config.toml
n_layer = 12
d_model = 384
n_head = 6
n_kv_head = 6
head_dim = 64
d_mlp = 1536
vocab_size = 32000
activation = "gelu"
norm = "layernorm"
norm_place = "pre"
norm_eps = 1e-06
positions = "learned"
qk_norm = false
attn_scale = 0.125
bias = "none"
tie_embeddings = true
parallel_block = false
init = "normal"
init_std_qkv = 0.0237
init_std_o = 0.00483
init_std_up = 0.0237
init_std_down = 0.00483
optimizer = "adamw"
lr = 0.00102
lr_mult_qkv = 0.5
beta1 = 0.9
beta2 = 0.98
lr_head = 0.00511
grad_clip = 0.5
warmup_steps = 244
schedule = "wsd"
decay_fraction = 0.489
decay_shape = "linear"
final_lr_fraction = 0.02
batch_tokens = 65536
seq_len = 512
doc_mask = true
train_tokens = 273700000
steps = 4177
dataset = "wikipedia_en"
Each number is 128 + 24 x the weight over its row's rms, rounded and kept within 0 to 255. Layers, rows and columns count from 0. The size above them is the row's rms in percent of the matrix's.

# layer 4 MLP down (transposed), 1536x384, rms 0.0182, rows 743-755, columns 128-255
size [ 91 115  91 118  85 104 118 121 117 161 104  78  99]
[[ 82 119 129  94 180  94 102 132  98 140 130 115 152 117 105 135  94 135 168 124 159 129 159 108 153 103 104 144 100 155  93  91  84 121 145  90 104 107 164  96 115 146  97 129 132 141 146 171 183  89 106 114 154  83 111 121 147 119 106 111  91 132 125 154 127 107  94 143 144 164 147  98 111 113 144 139 142 144 144 151 136 126 133 119 121 159 146 101 147 156  92 119 144  97 135 117 181 180  94 130  94 201 150  83 104 115 139 133 140 152 150 125 130 138 136  92 108 143  82 160 119 181 134 156 133 109 130 123]
 [134 145 133 129 118 117 140 122 150 145 142 138  95 139 135 115 187 119 142 129 107 114 149 110 155 107 185 124 145 116 133 110 112 114 135 110 141 160 131 117 183 142 144 137 141 121 138 144 171 138 121  99 144 133 109 131 135 129 102 146 114 108 125 168 146 115  73 129 115  91 115 144 150 106 137  99 109 122 102 140 126 132 121 107 158 126 128 108 123 100 193 144  80 168 144 130 125 152 137 126 118  67 118 110 158 148 113 139 182 149  87 163 100 174 127 162 118  92  91 179 125  99  95  93 119 146 134 114]
 [ 95 107 130 101 123 134 132 146 114 145 160  99 135 118  54 157 103 168 113 131  80 130 122 146 172 135 126 113 145 130 108 111 118 118 102 113 140 128  81 110 137 128  97 121 143 178 133 132 101 104 148 159 163 125 172 130 119 133 108 144  96 150 185 125 108 134 113 120 158 122 155 122 136 182 155 155 129 134  74 127 110  93 137 148  83  95  95 115 121 138 148 113 113 128 131 111 115 113 138  95 140 117 107 101 151 151 131 157 113 119  92 166 155 116 128 112 128 158  97 173 130 127 158 153 147 146 144 169]
 [144 152  74 135 106 145  72 107 137 130 120 142 138 113 121 130 126 151 159  99 128 103 152 114 106 104 144 111  69 146 110 117 122 164 135  93 140 109 153  74 168 164 113 154  96 109 111 160 145 117  98 106 118  96 143 107 151 124 141 153  87  96 121 153 106 142 164 110 115 109 146 118 120 154 182 104 125 160  92 150 146 148 112 137 128 144 124 137 135 117 144 138 140 116 103 107 159 104 151 122 112 130 129 119 104 128 103 108  88 135 147  93 153 118  86 109 119 103 149 113 106 127  77 103 120 145  89 160]
 [153 122 101 143 128  97  77 125 138 129 118 124 148 102 118 161 136 143 114 135  99 144 131 137 140 122 107 132 149 110  87 139 153 160 101 139  86 191 109 102 148 137  80  98  92 138 147 143  70  83 160 148 114 122 121  94 113 160 137  98 109 117 102 123 148 135 147 132 127 134  79  93 138 110 100 118 137 130 132 130 137 114 120 131 159 110 150 172  96 128 139 149 130 134 107 159 125  91 141 116 141  87 103 157 126  96 131 148 115 115 139 102 134 148 152  85 133 152 156  88 120 136 158 109 136 138 103 140]
 [130 133 111 145 113 123 133 149 128  93  78 143 157 122 134  98 111  83 183 128 130 123 159 151  98 133 158 142 137 117  82 129 124 120 132 144 163 100 130  98 146 122 141 140 159 111 122 108 136 132  88 110 143 115 170 120 148 140 172 122 126  98 110  88  95 102  89 130 137 136 116 101 134 111  82 108 142 106  89 142 140 157 108  86 150 135 153 136 174 132 112 139 115 101 122 114 152 178 149 149 140 139 158 127 131 143 128 139 126 134 123 157 168 120 116 122 157 158 153 187 149  97 123 116 133 146 151 174]
 [104 105 105 173 160 100 147 107 148 147 154  90 134 155 150 156 162  97 132 156  80 151 109 126 155  96 102  66 152 105 117  98 133 131 176 104 208 128 147 155 137  88 155 106 110 120 129  84 141 115 136 130 126 150 114 114 149  88 155 138 133 156 159 113 152 137 169 137 121 170  85 103 100 146  90 127 144 160 149 156 122 123 106 153 119 130  96 133 137 136 139 154 115 105 150 140 111 154 105  95 115 139 121 139 125 155 108 102 151 106 143 153 117 121 158 123  97 117 120 113 149 161 144 102 145 136  80  91]
 [123 174 136 145 157 123 129 125 127 138 172 152 108 140 143  46 136 113 115 140 124 107 111 148 171 105 117 140 114 162 151 148 149 115 141 146 145 125 143 129 100 127 118 163 107 171 143 174 132 105 130 107 129 113 129 187 116 109 115 124 120 165 143 122 148 127 166 111 136 114 132 160 138 136 135  73 105 163 125  76 137 116 121 131 133  80 171 149  98 160 137 102 139 146 134 169 122  83  94 122 130 107 127 156 169 149 122 110 134 153 137 158  70 110 114 124 105 128 141 141  86 142 112 133 155 184 171 126]
 [120 113 129 116 120  83 134 121 121 142 158  89 124 135 123 154 108 122 144 125 130 127 156 124 126 115 128 108 135  75 164 102 108 100 176 129 105 120 158 121 187 136 111 104 125 144  60 120 123 136 168 125 135 151 164 113 130 100 114  88 136 154  74 108 120 127 136 112  97 100  77 155 127 146  89 156 146  85 164 127 171 129 136 149 141 137 100 102 127 105 114 121  88 126 159 136 154 111 126 144 166 108 146 123  95 108 110 117 141 153 169 122 110 124 112 147 119 132  94 122 141 152 111 116 160  94 130 128]
 [115 141 121 125  91 139 134 126 127 126 113 167 110 144  86  93 164 166  85 173  75 133 113 139 119 121 122 139 146 120 179 130 168 134 158 102 146 124 128 140  79 129  93 109 126 116 133 137 101 113 118  91 124 127 127 157 136 143 117 123 118 149 129 125  77 154 165 103  93 160 120 149 109 159 167 142 113 122 114  63 131 115 104 116 147 138 120  92 155  81 124 136 107  87 153 128 113 124 144 130 102 145  68 150 124 122 124 143 121 120 117  89  92 113 140 163 147 174 119 121 151 122 177 112 163 176 115 157]
 [131  76  76 174 127 133 134 117 157 128  96 164 147 148 119 138 120 139 162 149 141 115 131 131 108 128  75 109  94 117 122 168 156 107 132 143  89 139 150 118 175 111 159 111 109 103 152 169 129 145 134 111 109 161 112 160 134 121 137 161  97  89  71 138 104  96  87 109 131 142 112 113 118 131 118 100 121 120  64  75 135 137 131 111 162 147 144 130 157 146 106 168 127  50 115  91 120  88  94 106 132 110 154 139 117 107 125  93 119 133 144 129 141 145 111 144 124 116 111 129 115 142 140  86 147 146 149 141]
 [151 119 102 125  77 123 177 119 173 130 145 153 155 115 115 175 134 130 105 139 117 143 105 140 131  94  84 117  70 142 151 103 159 131 175 124 175 125 135 142 140 149 170 127 149 161 101 121 133  60 182 104 158 141 124 147 128 126 146 150  97 131 165 128 131 186 106 152 118 114 123 154  86 160 150 118 123 146 113  95 105 118 151 139 127 141 148 116 156 135 105 141 143 131 111 136  84 133 171  87 138 149 150 166 116  75 103 158  88 140 102 140 108 159 120 156 118 126 117 148 105 123 149 121 150 127 142 112]
 [139 128  81 134  85 122 170 119 160 128 149 170 153 116  98 183 136 119 123 127 156 141 117 131 132 121 113 103  94 149 151 121 155 136 150 108 162 123 108 160 143 134 164 136 170 160 112 109 135  73 149 130 135 135 136 125 141 124 148 126  96 117 157 131 151 161  97 138 136 138  90 123 102 146 136 129 130 147  88  84 130 120 129 151 124 122 175 124 135 165 131 140 117 143 127 151  67 156 181  91 140 157 130 167 106  84  72 135  91 114  87 148 119 137 128 137 135 127 111 135  92 149 152 118 156 123 155 110]]
# layer 4 MLP up, 1536x384, rms 0.0256, rows 744-755, columns 128-255
size [106  83 105  94 103 113 108 107 116 114  90 100]
[[ 96 162 126 135 150 121 101 146 114 128 129 124 139 112 106 155  96 120 105 111 100 142  98 133 114 142 157 131 129 131 108  99 145  90 142 108 134 106 161 113 127 179 141 115 115 134 129  92 141 138 124  95 130 127 162 142 134 106 126 139  96 126 179 111 137 125 128 113 109 160 102 130 140 126 123 131 138 152 128 134  89 139 103 110 146 138 186  80 160 116 132 118 132 135 110 180 102 137 180 119 122 163  75 154  70 135 129 145  91 137 122 116 136 123 119 113  93 134  98 146 168 157 163 107 226 123 132 126]
 [127  98 118 129 146 140 118 126 135 139  81 127  93  76 115 145 144 143 131 111  91 166 134 142 123 121 118 140 112 162 136 112 163  91 135 141 124 148 135 100 117 133 140 100 158 143  83 161 139 137 120 113 137  82 121 135 112 131 114 107 139 104  95 135 138 106 129 150 116 129 140 126  90 136 116 140 135 146 105 127 117 109 128 145 103 189 118  99 140 141 120 121 137 170 120 134 179 175 140 128 142 117 165 141 135 120 146 166 132 123  95 161 131 140 129 162 132 135 108 147 113 146 157  89 145  98 146 107]
 [135 120 106 103 170 129 139 104 143 142 211 142 181 111 147 123 152 134 112 150 137 143 117 140 142 105  90 116 129  92 130 129 145 110 141 126 152 147 120 143 107 117 134 135 136 160 130 179  90 124 103 118 100 144 124 156 131 132 157 120 149 138 161 133 138 121  99 123 116 174 111 141 108 126 139  95  98 105 125 117 108 120 123 130 159  91 132  97 128 113 154 146 102  85 115 143  60 109 121 134 146 151 116 146 137 124 117  99  94 119 134 128  97 146 119 164 127  96 140 150 128 103 130 153 161 153 155  91]
 [137  99 133 120 143  84 173 136 162 115 122 124 159 115  96 224 109 151 124 118 125 171 153 149 113 108 138  96 115 140 113 122 133 108 116  78 144 159 203  92 128 192 164 105 103 186 150 146  93 118 116 163 149 102 103 120 116 137 101 122 125 140 147 135 170 108  92 154 118 160 125 132 107 128 190  87 114 161  90 122 111 123 152 150 114 143 156  98 123 142 127 100 105 126 111 134 142 116 121 115 100 142 146 116  93 136 146 133 102 166 113 141 116 137 152 143  76 105 138 102  66 141 127 121 157 123 104  92]
 [117 150 138 170 134 120 134 139 145 111  92 121 164 129 113 139 139 132  98 147 122 158 132 131 134 109 131 155 133 109 128  81 147  99 132 138 129 120 155 122 104 151 131 135 143 136 103 129 107  95 125 156 115 151 115 108 125 142 142 128  98 109 163  92 109 122 141 112  66 125 103 177 111 162 132 124 108 157 106 108  82 114 134 127 136 160 156  99 150 126 112 120 167 147 153 136 128 111 178 119 117 101 177 167 132 127  94 163 133 145 108 109 123 151 151 173 122 113 134 164 146 150 146 132 103 137 145  82]
 [128 124 128 135 156 138 161 130 152 161 160 148 119 108  61 110 129 131  69 152 141 120  73 109 134 134 122 124 132 144 162  84 123 137 130 128 118  91 107 133 160 154 147 128 146 134 107 159 123 131  93  99 132 125 100 142 110 115 142  99  93  98 108  96 109 112 141 107 105 154  94 181  98 104  82 106 139 163 114 119  95 126 142 124 140 154 154 162 129 135 120 131 140 100 157 162 142 144 154 102 132 108 144 186 122 157 125 151  97 133 130 108 101 144 108 138 147 157 137 156 174 110 152  54 175  87 134 139]
 [109 153  99 160 152 160 109 119 124 150 131 131 168 153 112 156 113 137 139 133 131 230 136 152 134 148  68 109 102 149 107 137 199 114 168 129 140 118 113 116 114 164 133 131 129 126 113 105 146 119 118 144 131 116 159 162 129  90  96 142  98 107 132 181 113 108 151 115 140  89 121 132 119 130 114 108 171 184 113  90 118 118 114 143 134 100 151 135 118 138 112 144 130 147 107 160 105 136 128 102 145 162 116 154 102 137  73 181  43 148  89 140 125 108 180 172 150 184  69 142 125 134 115 147 161 114 106 153]
 [121 137 137 149 158 150 124 110 119 145 156  99 155  87 107 138 126 138  95 120 141 161 143  90 104 128 147 143 136 104 151 109 127 115 130 125 162 115 138 114 104 170 189 114 123 117 130 162 116 143 118 113 126 137 160 137 145 116 104 118 117 121 109 145 103 120 137 107 115 124 146 102  80 156  96 134 142 158 119 111 126 107 125 136 143 115 154 134 110 127  96 107 159 131 143 113 147 135 155 125  83 167  91 126 137 125 148 105 111 120 110 133 143 109 118 123 119 144 118 119 116 107 145  70 206 143  97 140]
 [122 127  94  82 121  98 155 123 130 152 158 144 166 127 135 146 156 135 107 153 157 179  97 125 118 145  81  58 110 129 114 120 157 159 164 115 138 146 129 177 114 114 135 124 142 123 111 126 108  91  87 118 100 133 138 138 123 143 109  88 127 109 126 147 115 117 149 115 126 111 153 172 124 103 154 116 148 151 131  88 113 129 181 149 125 120 150 125 114 166 113 169 141 131 113 128  79 146 130 126 138 128 141 206 127 132  84 150  91 127 120 117 100 108 167 160 149 180 105 139 155 144 120 144 146 106 115  86]
 [140 177 101 141 119 124 107 138 114 140 132 120 139 113 159 110 140 142  67  99 152 151  91 164 101  87 120 127 109 107 163  94  90 129 138 133 133 147  86 122 124 126 134 103 150 140 127 152 121  94 109 144 117 134 150 148 145 136 119  58 118 144 139 121 103 127 113  93 110 114  92 176 130 149 169 125  93 138 136 128 142 122 118 146 124 110 166 163 136 165  98 123 126 179 187 203  96 166 109 129 128 154 128 121 138 130  83 148 121 126 127  90  97 134 113 129 149 156 100 180 166 158 104 145 133 120 125 118]
 [172 115  89 113  99 117 171 110 166 157 136 144 169 119 112 188 129 155  96 149 132 159 113 146 138 110  88  96  67 128 142 100 164 147 162  93 185 121 131 138 143 139 154 122 159 157 113 133  91  59 105  94 128 148 130 133 135 120 152 134  90 105 146  99 114 113 103 136  91 123 125 158  84 152 140  87 135 151  99  90  94 106 159 139 152 132 155 127 161 137  95 155 138 122 126 129 105 124 147  89 144 145 143 158 113 105 102 158  80 140  77 147 105 168 120 176 148 131 124 138 132 150 135 113 160 116 133 101]
 [167 123  89 130 112 117 149 102 154 129 135 143 162 112 122 202 113 166  96 123 150 157 117 159 116  91  79 106  72 142 127 116 183 132 131  70 152 107 142 141 163 127 135 133 137 155 100 145 116  81 107 128 131 158 134 124 143  85 164 116 108 102 134  97 108 118  87 162 107 134 123 131  96 166 120  76 118 142 110 106  93  81 158 168 154 128 178 148 147 132 108 133 128 117 122 138 100 130 181 101 144 135 152 146 123 126  98 159  77 106  88 129 104 164 145 165 140 126 152 137 117 138 137 106 156 117 138  86]]